Each number is 128 + 24 x the weight over the matrix's rms, rounded and kept within 0 to 255. Layers, rows and columns count from 0. Numbers have three digits each.

# up: layer 2 MLP up, 192x64, rms 0.234, rows 168-191, columns 0-63
# down: layer 2 MLP down (transposed), 192x64, rms 0.189, rows 168-191, columns 0-63
# gate: layer 2 MLP gate, 192x64, rms 0.235, rows 169-191, columns 0-63
up168:136107118134131152116124126128111167154103125150117090162112109105118112115113143087129107116151166106108120163153136098101109100089090163114144170125089109130096127120096137118133143116140124
down168:134167125136128123088127133134083110126107162109141124151136111139168122132107136141096118125074119120136155079141125108119118125155138089131146104139094104140114143137118153125118115135134115
gate169:135125102113128150137108130101123147162122104156092062137114154117121151076109119139136132092119131148118146128102131112143141153105101122079143184120150114135109117160134118126105107124115172
up169:110140110132116110134114151142137118172095140092173151161142115156174145153103116119090123130087149098109144128154121112157143152143097155122135123136091135126136133116173092159140132164130095
down169:120113103152126179151112128127164152125140140148129125075156153127140144143120131163131163103138106124123126105132124138174119112138157115167119139156132169158131139110157145051135180136111143
gate170:126113134133126143156103135137135102110097155127119072095101156170120158149115127118114126131122096156109114130119093109111158092117131134099092136165162133156169107135100133149142109145136124
up170:112086154121122102096112072116114077116104127094112131119124147145125126117133120070130130139119114127093110162145097144182112131123102155118110152106135149164147120112127119102157143127127135
down170:118088122124137113175115185149112144215104106109152137141123120125114143122112123145166107114110119125126123141114143132093115147131134119140110146138121145096146133176147119149141080139136119
gate171:109143142138143109166145099077161149149152153115131172132107142161139150074157157124132115136141128130081124138125115145124103155147103120117132155180096129104131149109134118128146134144160118
up171:084155131111130095129124095121148155128097139091090131106091144142126147132166142101112125123153134103089151134132118124110145122101125105137148126142097146090157159119116096120149133122156146
down171:168103121180151154114138133119132160126082142130143091133144146130134155130119109159134109136128110165126170135109134163138122115158104109146140139126107118107116136148123161128110116114127122
gate172:071112107096132090119120160171124131120144128136132138116151141082102114096136135133097100125169098105139146112076147120128055121132148146127135156114109129130109118117167118112119101129125106
up172:120155128130105139168128095104107139130182136103104111107156117110157152118131125127156156157152073127095117128138088132141157130132109109150170145137108143109130156146179097107158120121154141
down172:177133176112162127134124157120101115134105098128105082123128152102145126142112123142095104132129149070124124144134158105097144163093116104088159149105140127112090113148128105122143107138108097
gate173:119150170138138139107108129065158124170166128142083131126127131129113116130114113158130166176164138161130148190111142157106152183123128164160118146069122128147126142120124091126124101142106124
up173:154150161136093097144117075104150109132161099158135118122089116127126083130155144151212158109125132144136144139147109104137112138133123133103152095127169152142120127158131101110147149171068131
down173:147122145114126129070122125136068130169111160153132134136147126115140155096112110157131149127126083114134117109137059103137126114162169157193101134128077115097125118153164117149108136130148118
gate174:114120103117091133142115131113108154105122140132085103169172158113118122139095134145130174112130112089158158109084100117104128115153124123116092162151134085125082127147156121154096175096166112
up174:111121063131126115126136141115110090134084160117102147142115160103148118128136124151145122114086120145126125142110192137110144127121082092107146162171105139132116112089118138103155109140181148
down174:147116158134132122100111131143151126076139121135146110102096095151110128143122148113131125125119151124142073111178112103168174125124149171158096180128180070135102123104122122160128131130119122
gate175:112127141126126146093101121158144135152111116122164113111148112142139096112112149120110160194150145080118152185140105116127123165137127134105163105163129130126152079131164108094131102181146136
up175:105118102123121127118126128123114136103120082145152134095156084157149087094144137173086103154153112103114147161146094145158112124082128129113136145201136133133125101170138115076147123139139140
down175:123166137171125119127115137129126154110141140138143154161094127105135143186117139139149119141130090136165160119125159117149126130137126118162077125099103133164145155106164160141101138101144137
gate176:103072084131091148150137125154154167161127121106125100141097102108131140151120138147145107093110132129135117128139137113141138123160127149160152106096157105111129121127126093171138156151122112
up176:121190099128140142124163154075136110075116123096115103104096156075120109120159136167129100120125115104113149104116107152119114129144105140141136148127130143139115103105130125130157124113135140
down176:135124132104126096128126142156085133143108127153146102062140102158105147113140149093131106153168123139160175135139144105117107105138128152137127165114135135168131144190109122130105125158133123
gate177:129110103144087176114118133083109108114130145152138087173144112117114125124120116153144119155112135161156099116084141137132163119135103123097087118155114106142148091129147113115129123156111137
up177:162147120093129141146114113109152134119151133120134135115090109154112132119152154086117132125131147168151111129119101079154104146138135186098125152133145097099109119144114127165106164130141141
down177:167097125113130155151177120118128124094121119132110115173166119142117127148129138180115107131101140090107126134135148129127150106151107138139099117170159131147131120162128137088144162107140143
gate178:126120191109136151136145129119148128153101159122115146114141125172116107086128155162170145143110178148156118124113131118114150138133123183091140127179165120161146088113132121127112117193123123
up178:136150178133164112111152156120108153108127164139082111122129129129113120082108140150111060127123121123108139117147103151127084125121115110115137127173098131114087102113090140152104136160145096
down178:132159125178156140168078172147126087110102112134170145156107105137140113120127110115193132122107157132149119129137181147140093111109120141129130120105125142165103148152139151146160155138138154
gate179:110109178069118156102151123169146144170129102128130134153135130153128120150110139107103155098122144113079130140129107087122146173169094136117157129120095138126136066138129127142115117160117105
up179:105127113138135134138162157138116099148153161148131101118139139111127128184165109118119112150072144111142113108181132131101086157156114140135148130150095117146122127160142105156162131153109099
down179:128118130096111150096124115125164120141135156102117129117161125129104103103108176115158147110154172091162123137134119174133169105079131081083117153121111113092134143149066120134123135111129118
gate180:103132097125169147156098101162145118139122119157111135146164132108142114154133128113167134107129133119120167135111105152156072112156139123142119119155122124207131106141118110140133138134118175
up180:114123100123112193099169168092159141118113106157117080136134112107100126126104145117118158121107140141125155154099138144123131110128151133116108112122131131130124109132123166125190162125122146
down180:145123135133163099118109110174112185119105135127101125141178097146130179108124133126133154158108097145130118095151112117154134113113147118139082134119129161118120115138139116142117115141191130
gate181:126120096124143122146120132098114138109145166138093157160100148098137104131122093147130166106103108157092138112130115111117136132150141104126113137092140112137112133092139116163127112113104135
up181:111129128161134150128129145135141127119117117125159135128159130157119156135109104150181077113116116124104116139113160120153159122160110095106152136116116070132148108110143138111133145119133111
down181:111124155097100115120148102144102120103139134151109083106125117113096134140114130117150139152121138128129139169128109109161122090125160175156147131117173144130127160103121123107133137127167153
gate182:138130083133080133159086084129145132140138152131123087119149102086093111097134173125135124156164090139144117142140092141121113120125133124101144215128126138140208127160112108126109117116157102
up182:143132155112132111098110101122114146176117118079158143137186130170106158169089204076133157087114125120104098109104109141114120125160126066100174146182124102127169142119131133136108130123118111
down182:137145129124103143160135095116120174148163134138087144174134167105162125174113169156127145151157123137164101120117132149143135148130170155097090148131073163114152124129163175179156144124126107
gate183:120111092089116083153123137151124097148123119172063140084121089157149123124133136098118127116106153161142129112096121113111101129121110135139135089133123133127104097100115090150118140153131108
up183:118106119118152098123136126107127107100104189128149126103109087134117137095125080131157109101151154137142113136146120101101134156102104179116132136133129097109144138128074115140095095150071117
down183:118140139128160157172162158109110133118123162118101152113135117106120098112102132096105098118133164129143161150138150112131123126109144093101160131108147138103130152052156103109090130099141153
gate184:132129111093145116140135173117182093141122153128147101145090128112138055149094124148120088138078134125124119120101132122172125112139126116108104131156117114119138122152104124143125133164100120
up184:141133127107105146134101105168131115135133153140126127122155144129163118102093150107106162152089109130089170107144158152146104122110152098145146072133118161131113123143127126136124158116118181
down184:099141114139182152129127129149128142140116113084130119114133112117105156115106105130166106119112108129160124120171118129119122170171097078110172146102122073096096108145127125145114112136120119
gate185:116148109118146148136092106080133102187125169151156126115107137106125077139117139060128146116157108123167138126137148189163119187121123087163143140144145094177148118127161131120114125125153121
up185:125100194121143113098133126116125082122113118138142077089110137139148105163191076171160166143155115142086131162137111070128095141077137122139117137136154150136130122087115132138123143129125107
down185:101127133140155118149168129100143098141093133162136116091147140106100143085137080126104131163120150146085087133142106150124132080130111181170144102116152173125124099124115108154077116181090117
gate186:129100079116107134133107136104175163130127128137163120136168109127101123150159096140152136119128134152152137077115086190134117133109119113123115117121086127134121119092100097146175142151084128
up186:152114168106124113178149143113110128177136147151142157119083141147128148128120154131107140166176138136112175104139223146140142118144145124114107155178132116148138119109150127133122131161098147
down186:129127095153108101105130171097146158120120142111080143166168109131157126098094127107118212101105147108128099149142086165121104134136060106104166116135121134139125128140146111114110089118120129
gate187:118107184118164125121139148116157106100133154107133121113167099134128119148137104122123148175131105138146110145159083145085136110085121135130120178137128124147144121137121101160116129171108120
up187:097136125109106135091128147142119121097112112106126115123158127117129100125119119105125150133163132163132120125188139130119127134085136070127129148149178176127119123118117130183129118181146172
down187:111129136124124133147181135132125098105118165106132102121136105109103197147132121129118169145048109154138104148125096131159130128112138113160114131137092129101127164104127132110102124107143155
gate188:155130169110142117098124122119126137143140156130138123131147141141110106093098136150094152151129122153161166117142141129152128162119113124148080131132118111142137124085111129133119111093135175
up188:090107163173094150188121109141130112138122123147116156115100093132163136107146109113135127099159145126111111112110103134136123117100116122100115135133159198107129152132130122139105135146136131
down188:123127151131108111077086109161118154091125142118139109154129125139122145127117107151103129114142159097135102120136117130154124110135107127141170117127107141120116134163149104135105145161180097
gate189:122101149120097103108142124104143144136139116149093122129133103144125115139093157091117132149134163128121176136126084084164077117124136085127146123166138092130091107097118103130118151119129132
up189:108160107133123133077136093131115147112121100170119093101127126110123134108095183125147125135096114137093159138084136088125130145155098147145108103145115083101159168132139109142178157121124157
down189:132108156148145146132154100103137172175162096148114144109121108155145127114118137157136132090104097127131128132161148156143111115146087074092126116092073122082124124160136146157132129159118160
gate190:155107145131122147148103121118114121107109132112089099121120109131127123137113129125154185136126127128157146152090103136127112164105116113135114136123135150144151155135091150126145088089149176
up190:119112154131149121149144128112113137142119160130099128145111078128124207141127187104138130143121139131122107105132112149163145117130105111129121152110120138107109116103114131133093179158097125
down190:140134116101099118106134152157115139166115114146132121135136142128096122171141127149113099118115133111129080124136150116126099122148153094170174154159142143107159125145128107140165141167145090
gate191:113126081083093132155133110143129114122140117141131141080122106120122166083118124106158157155096132137073116145149126080108166126116172137103126131108157130138137121121127127116145135131115144
up191:123130109149127163136117157125145118141080128148107135107158105143125153145114080153129133117162115150162131130140119184090157126144120125113129117098147118143144154126131134149088122121159129
down191:087143134092081121136103108128142114130121154111139108125149118149132143106135119101156127094130139118130130093136095122123137124130193126084157123141118121096132114118132120132123155124156141